Part of a small language model's weights: capped logits.
Each number is 128 + 24 x the weight over its row's rms, rounded and kept within 0 to 255. Layers, rows and columns count from 0. Numbers have three digits each. The size before them is the row's rms in percent of the matrix's.

# q: layer 2 attention query, 160x160, rms 0.0892, rows 16-31,48-63,80-95,111-127,143-159, columns 80-159
# k: layer 2 attention key, 32x160, rms 0.082, rows 15-31, columns 80-159
# v: layer 2 attention value, 32x160, rms 0.0903, rows 0-10, columns 80-159
# o: layer 2 attention output (transposed), 160x160, rms 0.0877, rows 0-10,32-42,64-74,96-105,128-137, columns 80-159
q111 131:159126135136102159122137138141131096096109133146205132164107119173128108141125152144089111126147162112151120107111124150102150131124153117121118117078114111122165131114142143118051134129156150088135090171124117128102167095114133115138142101
q143 100:120144124127161130117153150132133134115150063134141129122112080135131154116153137136111144102139162131132123131128104133157139146183154156103136106131158187148134136087158117148116148191111134096134087139131117124104111137150108143080157121
k15 103:151134130143087133101105091160127100165124161168068140085104125102144142136150098162159128125113163128121147132094108144122130150132137073131117157124123113143116137138127113121108115140092152156127161121150103125094133129117094120144079122
q16 039:162119078124124181125117157131098157146133098102124135101089149121162117104133128136108125132130103133120194106150119117080133168118114114154120150077131067125121104068136138126115159137124151131145161136112118132128125118132107156100125145
q48 048:152108084130119137142110103156100143127128141131114149125136121098100136125123159136137146170135128124112170109098163130115111139108115145107115138080134070132068127130118156113142095100094153141121138105160130094109118162133130149141173164
q80 175:095106111132150118153113100126135138168144137135101129143138126105082165122125114138103135119126147140128148092062199141137109139151093145117085159104152120135092113121131096103155137097094113129083159102150154093111112174152142159092155155
q112 281:112099129133149113149130107137100159158152129126084110158140142079113156124145156110118133089131148121131145095066187155148125146109097162088102121095154111149113121153140087126149158113113089123081144118181151070111130167131111155107172174
q144 051:151110142135098121110152143129173118119127100127145126108159151146137102120114108144116064158108157155089125123133149159128124117159105103148147147094125111135084117120132116124145094090085155175126125142095134133118084139129143121145132104
k16 085:091107150148163149134149117141103149163142172153096117143110159126112153111099155129150144066130156147119157091100155154100133151108094156103109145110150142152121114131106085142143171124086076108083127126175144101151145145126126149110173154
q17 047:110117151148121145115158123146145117156136141157140127153154118152095145124155147146160103140116139143145080111131117156135112081167140113140120132124142187154156145184144115125129111113138097136096112118149120118134158123134139103122122109
q49 095:131133153125118163120136140108121126138123126126150129122118117162162122115123098166120146130126132130142095145170073097120159121120148129173133150186079196113147126109153131147102109134138188121169120160082128178145129084137161141119068092
q81 095:108133138129115136101155134105084107127110154112123104119135104154146130139141145142163113125127138139132083146190052085091159133128157150113135118136116151156173130123133161144121126139157145135147081151108109167152133095123120135159092117
q113 102:121142113123107146116120124122132119141121124118172132094109110164170132121129100154137162138120130128138118149142107134119165097134145098177140153130083169109176137100134163122087081165135132132154124113088135153128128158145145113126098092
q145 069:098141118089108130144133117075085140160125142125118105121107116135138160125178154148141198097143163108145057133138106108115158130104150127101125144149101211125146153121130129144146127131103134051139114152136110152130137140134146146094125106
k17 099:169126137122113121176114132149148104085124120128137093100152124100099115126127167131090123233106114126099138082110142146167100093164110103113149127153131097128080101129135117128120124121143136141132166105130139113095107158112120104137122160
q18 056:133126127146107105118125121141108139145137086134106146135121097127118134097145151099102135136143130147116108131131128155153124145181121113126116149156150127120052141127113122119112156166121109101106097103159114149129108120156140082103120114
q50 070:115131151142105173124130139123130120143137130159163130147127154127139113135102137119105103150132158153121085153159102147135138083125161156140128159165078131116149130176121142141145076123130132112150118166117128184117123089127166117123093094
q82 075:123119085145076119102165147105107151130136113142163134139103150141148142183069129155149093121125125122099122117150099154139125101141158092168138149128117111122158162177138135157141094133141108131144092154088119139160130125140116128149098115
q114 086:150121114173097110148141151127143154111122051119115091125138171095146127119158072171128125106160152128143108119144145139146172171089136122159109142108124127139119134163160134113145131166137092133100167122104176113167122172147118153074100143
q146 092:184128166117045186152140120122112158111118105110122127085103133152164091142095120175152161122119110102104098138130120169120165123106157102164124147147113124134112141163178112111142093133123142114149138162103117128129131126130129151094123119
k18 098:141155123131141152144091121144177121137145124150146162110100109102120118174109155146090111107110065093137129134114166137170123107139149118118127130090141099126131100139108115146114094133167180111125146147144137089110109111115138074139133128
q19 056:131150118109130149126093121135100129127105097113111120107112114134171105097088137183103133121120110139108167128121123105045131142128107112088136149172138073126155127085112121093130163136165152113139124098114133119141127083128080149110136137
q51 076:133124123114121084144118124141124141130152079149098138116150143109091143104102098120129120083142130120126141112099191197096099153150123134080125133072169105160108131116103090138139114126088057141118149100145128093146104151129101128108172117
q83 088:126118126139124120149087126127147140151141096163106139103152116128078139117097124120057085115156115133143136093110171166146059114152142117123110136106125115098072125080095090119175102088114101143090162119144140089123146169142123125127160118
q115 118:107120163124124094155123139128133140129136132130104124121149155111121105138143186134093135089192137124124142131113171160139098144123097131113109156080131092094096126123176103092159163083130111151115166105172131110123140121135114174142137155
q147 075:113107132136103088103113135133168083117156140136138147088124186137126113140098135142094060144142131091133150116108171197077087134120115107147120137099162111126096104106106102152130132113130090166116108117139114128110111135091137107197184134
k19 048:161142111151095118107132128137110150098147140140107115168109154120124151116156120123164164082101071137141108109133074117158120133151131147132158118100141103155153118196103089122089117132095125164136161133129110102148143138100078113130114149
q20 054:127141138107149117121112137116153108097097126125141126124108101150137113128159176159120138086134090144135174161136115108142148140127105128166150139090135114142200093140131113114118157112121128109148134091120113089128159099126117163119160140
q52 056:128157125141161092115106101120130119116123125128135137120140112117182103133165125125153149086132124148117124125135127101082150144121152115091156109187125069116172135109155154124160165148114144124126130129178109132131154076153146123118116166
q84 081:124101128097108122098134074100114135130092128139166123120126081130131127156154175122133110133139097131080140168135089107155145126121109180105161147108111106111170119081123141145116151097141146160152104139182112108140105060119117120166155137
q116 117:170112155152113135118132102129166114143116101113174148105143117167167115140122152138123101174191097121079140133125125130155176130099137134146151162109112163101131137164158123110132115116112166159130137162154109108128129141113099113125177139
q148 087:088142083113149113135147099104160096168134109146154130113119096148078142100164134123113140084151110122146159140136151136162168138132104145100140142092110163089176123059155116126115147136116099112121110148152114118093133116140095104118173120
k20 105:137147143130150101161120158117125142116084145130117095140159098102141172122119153121120117099092155147167106137146112110158125116152111137127137122117138138140112154156107140125117159135160145154116118083122149159163121096105093122130100132
q21 106:129131133125130128139130114124122161121137078121126131160120128131147129152106170137125126119113146144153140149126124130096135144102120161095148124098095142116096138126174131116131163156116165114125131160123132131137146086094090142135110133
q53 063:135116169141125141152129139103150149102138093118149141123136128155112131132181115094159148148137108146116156141136149142069122127114118123077126129147100122122193148093170130127116146150131083076126113132145127132138166085114142121127157171
q85 085:148157138143149107129107108139138138124163089119152175130141114171079139125065137104169126155141084188109169134173121117135134092114136142149156086138117114105134162143153144140096101148096151091127127136121106169154132163102087132139116128
q117 132:095094126133140095183127136150120177159126114113128100162181138111085147112149128096144161133073138175126129112098161101128115132128115142121088054118135127128122154114150149122135141113141102141105135067154134089160124201125126128077163162
q149 121:130085121142136134105132154124144152112130117136152137188132129170101107157111128133141148126129103144114138120123164136088119107103139135094138109114118084103153117122159121149108137170083135109124121121154113112130163127097132147151128121
k21 088:088152092093151085077113134136118102110130121094148124093135121137148101096179108155103163131174173110111139104121136106104129162119149115164113117155136077105134136071105102147151128178130161121133107135120135148132104131126198109144118118
q22 111:072121145114143150151164117108130145164117127177100096151140112110116150149148183151129124106158175155114095127108169148108130149104121181095109121101125165145125141169132115086171142117076084121121128125141143112133117174141137159097144140
q54 062:145124128113145062125109128110128149154122115128121127111159078106093134140082101121133175091118158136102142127116137137098128100165138135081127136124131153113163151134111127110142121136082083086109154164136131141115120100129156103101107113
q86 090:080161105119148126107088112131102154129138168140113134129126163142136181121098127152155125125159141132140091112119149149088085156122149163120130139103147187111120113125142123163146122115117090080124151147133116134142145143105171106169156152
q118 111:126135100111104113140123115117138151138138122163133158144101157141108184162067150143180118112119121136156152111152138146118096086097176155131158134137147156107078116079106120136145128129153155105130128147134136149111137104176146102146097097
q150 108:145161124113119154156141123135123138122130138129102115063123133154138162113084102163156128137151131113115144123129174115107117177102142164100107129086164158115093112148129143128142116106046139106137171130138105149151113165125148141114144130
k22 110:158137122103101133105134148115133122138113118141182178134153110122125079092151136122107118139130116140132109159159088119139125111151118129122130126130065091098157126150129145100108136129140109155171156135118104132119176096113109116134120108
q23 091:136111129122116174160117121119121113122108102076121094116141126122079090136157132119144122151095186112114149147127130119132148161148087106099126141131115078151108141174135165103094152088154143120150144122100142158121098128127135134118129149
q55 064:155116121118137128125124102120123119122093140114114113161148133166112153115082152118147124154133121153114146137114154175156125178161128155148116124123170132135123127094126078108174139105143125122084154099111155086103112158150154126070147157
q87 079:131086125132161068136107105143156094132091174090103145128138109126085099155159111135111158100125146139085107107103148103183187151140145115155117137171127083128111139121146149095130131123124141139091138102107136138108140172165131151095146092
q119 088:156060116121129134113111116145154119120108140125086141116121166110124147121108086124143126113082087125118182138093146170164108171104100137136112111118150139164128099094133070152138162163135074113131158109155120128093126128122101123154149150
q151 103:140129119117128171135106156112118113129093165074112108124111132154133158106108126118141099146119152135141146168137122120190146144108125068145099107148139107123074128131103154126101144088136160147116126131096115152127135152157165129133130114
k23 135:125144111114096168112149169138146123115128110160154125060120137197130121075080118166129133191129118159130153137168116122103114134136131119127132136131096195112166131104137166135105121098117091117173121146097132140136135136142132129111117105
q24 082:072123141107154097134168088118121117166129148179126112133120118106093140138170163131134124078179162133137075151114133146151120124146146162134133108160145186138119119167156096127166110103114081120101088120135161125117130133126168123149109126
q56 056:123139139137145131138133126108107112154147141146120117100125127125107127152141096153103148064143184130142136129111154172124114129115139163078128133096105175132189123112151099146110146147104084070112093167154107153128154092134149122121134118
q88 072:100133097084140105134125098115106157147158119144125147095129111132116147153151138144109069092137129107154103127091162137128104128138158170125116116095147186109092121159129137140141121099084085093104116130154136127153171164139145116153147145
q120 083:111111145108144095163129120119153151163167146123106152141111126119109129145134152132130160087138133104142112138083158123169110134123111175161094108088163136126110169117147125099169155107091117122103127113167141109113122147138133135103106132
q152 095:110148091106097169137138145108148131124148166143132133069098146139128151117149099169121132152136103106174154117113143122128108165119128135116097143085149190120117124119133121154108110127088095106130160138143118125141170168136149138143156137
k24 152:141164088115108150102119150125134095123127121086148138095125156160183101115112124105126105120134115112143110153173107155136122128116155101146145101147116118114139131129111115165119141153150137092153096173086105161120150093110122111146071073
q25 091:164171101126120143111137152121121143157142174110096159106134099127159125123136115105133093138116105098121127111144126160148099106152141069072128132145147143121161116130085106150088105167156131100125101159138131124146161113132137097146090114
q57 063:102132139130147173142127119156107095121135128148115131156086140139151177125115119099102050141108151097125167158127108131138111117163107121110126121084135132105154109185135134142141101099144084144120142122158122142135146126130165131171142130
q89 096:172123119119117184103125158163112113138135151134099122109091186134132141113150119159133104133119093113130192100115137122137124167177096106179105120142149157126122146168120128119126126117103122127162134102141106137142142148148164110148126131
q121 102:115126121183094135133155114129092128139132165138091102142143152089122142119153156118116135088156160140063096118110103121138141124150096139119104097111171090138119091182142122113151123116095096124129135150138160105126159121099143157089151162
q153 134:137108131157127160126136134118143148122133112136129143142138130130122096113129161130106112151099099108117119117143097137143073045124132113106146130110078126120167116108149131129115098126169130165155106159124144105081187092103127136157086105
k25 096:124122125107174131147083143118125093120112107136164139119134105114100105154142129115128132118140146089118103165151108096102144128112130155097132126137115152099171130063158162138125121119169189091143127193130099176113094132152154093187116127
q26 109:080109166104142164139134113162148116123107092126112081126142116121131120115116149142159129090138219117125105164104165146096171138095117121166144104102168150127107126156155139093168132107138188118109115126129114165131091084113111132126100129
q58 076:145121142095143131104115148153086128174120151148112128143127134138144109131073110163087144141144157143102169124123134106122125112120117153141132130138140154115156131076179131122133157191095162102124123154142091125097134102144135165120120132
q90 098:091144140099138106109133132148123105166114144117146131160142141111119141104150178123108106110182163126128094107164131107110122153158135154088131105145154137129141135077165157123149109162115156107146054093132082157142119122124137108190082135
q122 102:127134109135092133177158133121121123154119116087119120117133104101159126096136092161122158113143088104140121162111155146174080158167115139157102142150169173160135173085134152106141107148148103120136115108149095164114122147163105117171095130
q154 111:103118138106114109105128175151090134141145170126102125140153146115137132115074163080133128147151172113136162124116162137125124157130101150095101145113173148126100127118152149093134124163090170147100135109113105149126096139134137132145124124
k26 097:105115188159101115138103117112132141076135119149109105158133160148121088094120142156141100144074143126091149103114120151158157147132155102156107100083107115085130111185157103144102119115109125150110092149122123096117104146126103117109154150
q27 122:086146103126131142137148150097160130124125158141100124168122119116148103162129119156134110130146151120146114133136150176100116176134095111110124114139128135118130161149132116150142179148195150130160092144066144121154106162107138133130148134
q59 074:130109085150099132120132145104161105124156099143122126137125105158160144095170128148107069151117136142135134133141132122155096122160126081082115138114117137120108120077104142136126116093138122174143129129129138105118169158131110109139128111
q91 120:083123163136163148132141138113126132149137170155107106129140122113160107113144140172108138125142135111135148093119154100117096140144088124112118120132137150127116165082140126156118115116141148137153083133166101107145143187108102121170130119
q123 120:108113157118143138115146158136119161156126098168142113123109123120101138133126059197134108108141095157105126112133153116123126126128150098133134097170108135117155144082136142127129110145142137152144114125105133086161120163119086139154159127
q155 105:105111060123164175157141124082155145142132155125148121166124078114113128147122122178102119142153142124124100148093130113121126144168110107098120126157125127132103105081158146159132150140205141148157104130080129104106123160145119144119124155
k27 117:136119086092127136147127121143121110112145087116135132139102115145171146136124124139109135118131157113116152182114131127142131130132092141065108121091109116116116117123144125138117101114094129116104130142132162122093122135114093144111099117
q28 110:162092131182132085100151136154091098138143206139147129127145116130137105121119126095139157136109108111138124147141125116199145145091149118170152113167160183160174118086106122113113158133164118134090076134119122146138130133122120115134125124
q60 066:123111088138142163117155119141134113124151200169148120099120147113144123157140110112130137076095114141135106104115172108105111107134133128198113137105158133166168125175142115137117119164126099109115125107147130125143147140132130108137134134
q92 103:145145108148110171129148132175092126177146170133173122075119144138131133104095151115176172148129113142154131120142145143151108129103136133191103100133137169143150103163126120147132131169136119130136119088160132150135160156125125116139103124
q124 127:121116116140158148138147121158093133157145141144130131104126130122107154081151144112101149140119143151150155113089160125129135173120099149149104117122176161127140122120122122113117136116157098133083109084154137111076134197163130115135135139
q156 123:125107120140119190137140136153116132141146131113146161117149144137130099151113121099165173159109088123158138160143147144108137108085119152155150126099140157127174144103157138148110152151147110123146096130125124138118151143135106106106099109
k28 101:106091135124132099109083091102112144126086147160137134154141168121128125145118153167118131120126150191110094123123131115099129145133155116159121101137083096119131168080145141148127109124102194107113094139106106139150111107138155132129117130
q29 116:121153157123159083103123148143138124136134118112100136192122138149155095126139117128108176122110134162198126112142161165124102152131104122127144113215150116157129160119129104087126188157156137138105101128121117096165108139131118121125144113
q61 071:134123123119162098147104138151120111176130091117110088148097110185157118094131126145140148128135085151149118106128150131140182134147128139140128145193170083122186135145144121106115149162139135143139165106153121123168115145163146153092113139
q93 095:166185200151142122123134122105108112127144123127120113151111149144114099089129114117137155126133112133123117114136150172113151163140148134128120131170183123138118104163126075124147124168161136140136135106133140097135139121116163144130108102
q125 113:149158150140129163121128151092141135148126141143158126174152136146129149082128149152130140097135179173155111103132167134089119151112130134165136079133100107142129153090126117115109117154109089139133120121165120101105137142099110140106152114
q157 123:128142157127156081106127152142103118152122147104144133183124144158175097065122117126107156122116116189159097123131133104154105190173115126139122105173170114141167139131152109092133143132152147127131110116147103105129113111141108123121132100
k29 113:107150137130088115138107128133131150148132096044129112149122114147164077128189120131107147150142127122140141170137112107131164124161133105151125120133146103117103149150122141133165153109131160118120100130102135169137105126139098183075104140
q30 134:132108149126151090110127110127111140138127136163125115139124113139133122118126132121141139113108102117111141126136074120158148071081153163193135123119121148092138110135146091132154053139094115131114149160154112145150092125135149175137082122
q62 068:177142146097171168129119160140112170172127201142124102129133084160169129120160098153144174082148105162141162143157107134185142142158143144187145104102165159137168128122149105123118093120152168140116169111115142111115163155155142159116127101
q94 106:148086118070141132113144122111102105105108159142125118158103088169156147140196103144144121099131113112120134141140074100124180168162150144152151095157132188122145129141164101147138104142143129143106122147120143145119146129163154142102109143
q126 132:177104146102152108124114120115133130120135119156151104114085113143113131127115108166109121113124093082099118158108128157155131125128189126125130141114106169148147118129135123149140052124121145103151156145095161156114138119143155139100110121
q158 128:150164130126135164146126154112112141113132111146127114158083142163173140127162096165084111147142114149105153132114131106145086122151145176125099104092153163120122113127112090146142068187120134121123113153125109125150148151150160165105119102
k30 115:100151152164114115097116118145100079117107099097140166128172136132102079141143114111125131144138139152150146094104131129126142129084109177110131146143150079136087116135142091103130155115124167137147187131115116112115124175099084125131131121
q31 144:164119156133125134120162158162105143124094120149119085133163146128073109123153131111164129116122157147134160116158119119133138155141118149127136129121143083130181125149139116103132151127139118135112156104142137152163083128119117157129135173
q63 063:120103135173162141107119117129139153101123111140140105142163131049114139089153131061143150117116127178144122137125117146128135112168136127147131154127155083124140147102163155119129057142127127138109131096173121149154107132127096110155113156
q95 096:155156186140127106144134129138136147110154128162107132189101138097070122158110163158140157089123157167138133146113142124107134099165107112155131173131159056110119131133156145091132111128119166121124128135123123106083152136150101139121110137
q127 129:138105134171142131138161118152118147109117120099112092115143118145123132070153105092131141106108098153125095113129117120146162141125093144144124128098144146129131122157148089130140107120121100125108177124132165150139110135123121108123118174
q159 126:117130129127121124157147148156147129097135077083123118152134142104106110115168152080127147127125158145193165143126109123153126118139137119146122139066119072133128110134129120115159143129155107182133148124139130115148100153112144137122133169
k31 110:109134131082083128111132166110152150142137146119149141172137142172147156110136141100149104128134081130160112110147131116133133138137144109122111133131125140103108151090122160141108127136143151142097131143132113147207117169140147152094156092
v0 097:107092102132098146114109118093086136115137157133140124112127124176172122120122110127104122121077123156120168110133116152141108133125103157143122117155157105149143180117114146088158116119130146173134150126122112112163104109166150134102096109
o0 096:142118197109107153150106115156106061151118126083172116134098160106119089133129121133166137115069149123102096125143133142151120142111115123127109119156144085134135157129174148098114126165176134134148120106119130128120113115119099145133139127
o32 106:107137123123153067100092157154095146176136106123125129108139130088157128156091084132101176087129147108149167098106117127110143130116129172138124146161105135104159129132116088123129134170115088151147139130111113169116143075135145142113151168
o64 101:107114135126111128120127130177128139178144093062184140145102133153150111143103160137113092154109119112161174143127151103158101122127085162111104170148111137138144136100146099127143119097109140149129134128157124167121150109145103153114152164
o96 114:118123133138104133121107135169134145172134080076151132156093129170142110140115160126119102138124126123171155175128134119161114122131089174108126184129116148119140133089155090140130131118106136162121124135160124177112132078134117169124138155
o128 078:081137145099137097130121124171103107174127123071148116120121117128140090131084126130128134156105143136118131103144140105125140113102137167121117115163146112147151186118133199090180165144108135151102150112108109162101113079141120143131109145
v1 101:138150115138108108116143166140154176147123148183084099107174120109118125131180143146127128139113136167134141115132109132114126142134161134123099093134120168162141147167129123083086131130105108135116123109130087114139157124146158124136153104
o1 093:111125116152118152109133149129131123129159152099113154106128146121137148101127080116117108160139115120141100107102128113139123111148187131129135157152139173126101095102101155143153104140101143130132152146172113148149131173135142116128104100
o33 096:100123126155066173133129152106159128135138100146136130133107123171114128120165132177123065181129117122133132138157154130166096116143088124110098125135137153132144104118137125134124117130094066140127095144142123131129145081134113130104125123
o65 101:120146112132079143127089170122156128131132124129128125118133136157132126133152135182104059183114124105129108130144183098145114114123096102113116098139127135135106123117165152109123112092105076140117092115131109141138135110102132143140175148
o97 119:116144090127080132122101152125147114138134137131111131118118121168151134116129132180121067182110110122127127120142182141162094117141130102120111100116138147139092126118159142121128082099096048157114101114134090148145151123118112132134168136
o129 084:122132127120048148099128160126122147148118135184105108132114150096112111148141123146128114174092108139137149137125148081171098139126105118118093112149129146132157146141128147126110055138100165145142101123123105094098149137113122133130137105
v2 084:094113103113132097113116095101112131157108158125160131104127180143194119146141143127140110144094128152084147112144123143153134127136108116150092151128138103155128130128104125123109090110125104087104106176139138130112129119108157077125142125
o2 095:140104128139151121156136093142104125166134142104154105111135106156147147128100122119144159067147130129148097123113107087201134091121140152167106115113146160155092132096144103131143131114117173117138161127141125150141132124149152150101149097
o34 092:112129134139085114131128129152116155125119105157174122096095113155110116140100180159139107144101117111128125116103193058066120109133121101142129115166145134164082140185142176099157146103088071141143175127151104117138124066130130097145151153
o66 086:129091141128118129114118113147134171134127119159177149085146114113123149155096157074164142161096130115098113144111182080121079099120114129113115126108152148122124151176113110137166123134064098108166149139149120137102108105132115092111155124
o98 104:106109145113108143106124111136116172130127095174145132118153124100121132149109188084172154125112118102107148141104162066096117099111094140132139109124131145140126170186105130143150126133126075104151133125150125143099102076132120100107153147
o130 088:105119135100160103131099132106136136175100118111122118116146138159114116125144178114165146151126131137094111169150151172148108126120090120119122123105151123138166133146105113127100178123144077112115090093177147107131124057126120086125149109
v3 103:149118117106159107146176153181163135113139154130142140102117089119138092154081146122157140145099107099149108135127121130135135147150155127093156140162150121150157112105115115110117144183113156075124100125134146119101140098108157131092101131
o3 104:142141138127111114130082179127132116116116118116121097137130119115151094126131134141132142166099151141130147166168106000163127124128098118128126130122097115145162138160132145116114166143173108135133077131096093133081162089101136130130110116
o35 103:141153120113122131126099113143124131131123087096140137096143127107147141102121201130157112129142112097109077116106165041139130123137115109128153118147154100155073161122168095136165134109124157144122133098161144144100086171113128109124158126
o67 104:124190123107163108132120130151113135174126126136085099087143121124147125135142145125153183081144103104123071088109187078154152126141156123120149101129137125138129126135162120123115136211122085146139118120152142124118111124130154117071151142
o99 123:105176120111154101103118126150113136190124112132081104106141121112143134129154137114158170099143098110124083088110182089158141111120157125124142113128148116142138149129185119120105134193132113133138122134156129095137090143134143134068137150
o131 069:144181136142127130129129138157122087142159112087124123097126122139135087150122129130148141138095123107124138141155148110147120150110132120163157112125149119168127156124155106101106170164166166171134116114113125180124114064078138147102100113
v4 101:130125171142141125127101117138138089098164148121159141132142145119113122182134141101101101132101134155119122141154129140138125174188144135105154093141161129076162124115112111123164121145133129152139094129104076119117123148145129118098123129
o4 074:139129131130108121149142130146157129159120119112103139100136168090115127129116124117126119112152145155126154105135144096146144154151105119101166129111081081136173125136158061166128152153122084135131115165118133162091121103096123146113132142
o36 110:142132107137119146136122092168125145109121108085141137144113129075143092099116169100153122163142115115134130152093123078126100139113131091127128141168133079152090147100103111130161139080126154155145143096139122137111094147105105118171164141
o68 100:122128142154162189117137075134140137117118155118117112167126156125125109110152154102162139144145127146130122142142114080146098139134116105104140166151123093143141132097144149129136114092106110130144148131167125057135109125103122109115121126
o100 129:124122149153169191118144076136130155114119150136121110171125159124113110127146169106152149123128135132123129151126110077123116133126101097113143156156112093152132124104132147130115128095125119131137141126157152063126095119110134113113119141
o132 074:134160106143108152093095123121140076123140094084133150135185135099142117129123140078171120147107123149148125129167152113159121146122123113092146153107142089108167158124102150118130144106119139120102123108143128139135110097150128082109102141
v5 090:125078106125123091125098136123114141143128134138149157138170118123119122170090122190147078155124095142157140131120118125110110138124113125137088141109149141094147135108196117122143119103096150159132175133149141143136133151165092106133126142
o5 107:120122110124108150082137087112096106125138111114156171103153120144108151140111151103148102134167096121097107114123113150100122154105165105135165124155136124106136124119134159143166097107103145128128124149142126146121093160164142089132098127
o37 085:148140124150113107099132140100100140169128107138118135101142141174109120101156136191130116095135153095127140080151117162134105144131084118080154137149133142141190142125128122158104162157128076117155092147132138117128115085132111135096151128
o69 085:147160168129122103097089126184085116157143145147185163126143122175133146112089126130174122159133100121132100119137160096118108130102115114110120109160108126112150202145143126157154094087110110097109126138126117129152120155154156131128152155
o101 103:148166144131113111125116137159110115137152134135138158099115103218136112091119117162152134122130090148122104130155182134141122147141133120088129132137131134109128177146141115154146129105080050119115131117124135118152120129148145113121180132
o133 081:119137110116124107086126124107115166176148115136135187108150130134133131130112122145162085102121100127095147098126089102137136147129148137118111132109126112097146135135141141130113107125100111134125123148139116110155103177135140114139133148
v6 098:118079142165131078131185153137126111098110129173149193157117108147145118085137127137118117126116154143117133146120117131151083095170106114098158115114134120092140108114076116145120165126093116142132129137154088149142162127129140178097121129
o6 102:103159130136118126110084130179161110153131136079138125090146121173140153109122096093129116127121144134169104131133116163166133104134130140122128126135164171122097121100114128135165149147061098141111119115161111146124104123171148112123119115
o38 107:101113125079148100145120142158126076155087145128083134104146112040128148094130087126135144131147134148118141115086117102132126094126166097103128105100118125120112136139129111122117085128135122129121111097130118146099144129097143128166140122
o70 101:086154103112152104116162154153146118206121137121091115162114088110128117138161076111135159099131133132114128138145101119139146084129148120135120136104131135099171110131121106099086149166135093136167145141127102126129162131125151170148082148
o102 108:073158131131151106126176134142131118188131143128085095146106115116135130121160076117141162090130115127107157119134104116143099100104162112107122130084143128103175130109121131118075141169162112144170152144135087094124148094128131149157089144
o134 082:119125153134134106115153145157136100177099150115122137103125113090110129107135135130165090174150152155108117142111152169164079090143153125125133123114122133116171148123091121064142141127106085148103106132168111112138149094150129162132110122
v7 103:141086128154099124190082148121138168178098091166110149149110137114124138120157133143097117137149103139133089132112115138117122103109167147154108114103118103132145119105117124109151164148131113080149142078127101116111175114125141113139125146
o7 082:130133103132153130091101161112141147136114126084094104140159145136131146090120138118103133120160169151146117135140102022152143092135139126123118131117096114124156159100064190127124148140146056143101122089129140140112120113140133081130136123
o39 113:139145151156135184104114141137115112128133138133152110150116134241144106117144191108140112123164097123156110146167163069169140148131128129107142131168126108129149128101120140139125118119114221158125105122146134073161140193134139123114162131
o71 113:143133165124147105110073125129119105149129139133107123127147124168128129171110126130121137126120147144153065125134197107141143142139133150095139132168125130107154136171134149134156108136099082115109109124136129097165138116158167130139164141
o103 118:136131150126133119106104125141125100139122155139122122116153119168137147167107120129116121148127140141162077109118192107130147125144138151115141121166127126109131129172140140136155100123094101117108100121140120117179155151157163131142160136
o135 074:156110124164148126147054110098133140162122154139135077131136175151138106155125146101112146110142119135133103133116138078138151150114137141127132117169106110108151116134128115144154150139115118128089101102117106148160147141144163118128171174
v8 097:185116172130176170116116098124113091119116099121135082150138094107125103115134074145089121127163122122092087122136110108149060137131118141116084129148133148127109079149176127101156163105114134121114110113142126123138109109136133154110080113
o8 093:102146136129146111117106142141177121175143151120122098108145118146110154142145104149116125104185138145165150092113136057183153120119094129090082101114134147136154160083093143122160147156107052151121110067124141148121127163135165138116127129
o40 104:152096117138136196143117110123139122071105146098155130141137135095115113115125157089155097173112115143135121188126134151150101129130108127139116151096127111135088157127126155132147096087125154118120134114142135137108114155122106087147120092
o72 101:134137141116127176127061120131145115107133139085134109168141122111117103086115111091147135165121137142157126153128130129185121136129109135151093122090085087143117138065136139099169106139134145127114148108131107071115114129117129114124088099
o104 117:111128122123127177126076117142130120093120146101141110134133122115134127088113091106120145177112140136158137169132113124185108143129112120145097124108092097124098123081133142109159105126152190144130166123114112036114118140135118120121090111
o136 065:178120126125136166109103126115097099101102119153142075125117126097113111128115083146099154168099103129132166126115150107177122142132143116143083133115132118144123105130159168099165106134086122117119112094114081116087152145172133135116102126
v9 094:133127108135149133125151145094160134117126057127143163162075089149113161124122124130128077160206123121124135110143135127105123140141153110148135101127134143123137140115132133148151133065127119112143080092109126153104163153147146154131158132
o9 095:109161101131126164113157093114160161123143162131098128113126138134111168117110112116104140156121103125151129121104103255128097113151158126154180134113161156124109076147097137157135132128116139137120140144170123111120143170151135102130149132
o41 080:103093110098066099127117166106120139134137121152133128104135120128112152144102097140109104148116158137102155126104126193107123123147126135125102138122152129140104128130137111122129113127127112113134104165097134075113129054137110134099117108
o73 101:093117120130109202127148134113130149136128132135101102152111137192127127115124100166126141137150116135123138133136119180125136106141099115101108154123131143129140104093163116117103159148131079135126137149134116081140136082132112158085130105
o105 121:104126150125094195133143122113150136163122129147087114134108126184130134112127100144160130121133118136133133135152135205145130135128118133107113150111119149142153113114148109116080145131115065116104125145124129106143130076120124165076145097
o137 091:152107136129085162142142138084154149124104098132087088159090128139121135136133124125126140135151155137124133164132129227073139120155108129141165131112158145120097112118161099158127135128153203119104130124133131109134134057096125130122148121
v10 104:127093145121119104150142116160153154122141156133118107123126108082118169112120143137135130150103138104141130109108164107173136122127160149143125104159137124133154139152165152062149151096132142146140143139132129132126116120143171177093106145
o10 075:125118136117106110135167108164110159110097104106127114094106105189112127129124149090110118105149141166114097134125122059094124119118130142151164137159128128141124147102174138108168126100133179094141121160139136140158098111122141129132085121
o42 101:133125131114160205150166129134140084158112151131089120138113137148105131114152101102150139149136117148137123143151131171173103120119142143112136113044094133126155132110169097141065135142134051123112130142151132192143162170123130143134107106
o74 107:143135111126159119146164129155133120129142161133109120134106147109134138141149129088126135127108089157121113138129162148176144131128187131159133079079127127119129120104177130121084115135127168159122140115109134202179158197136137140146099130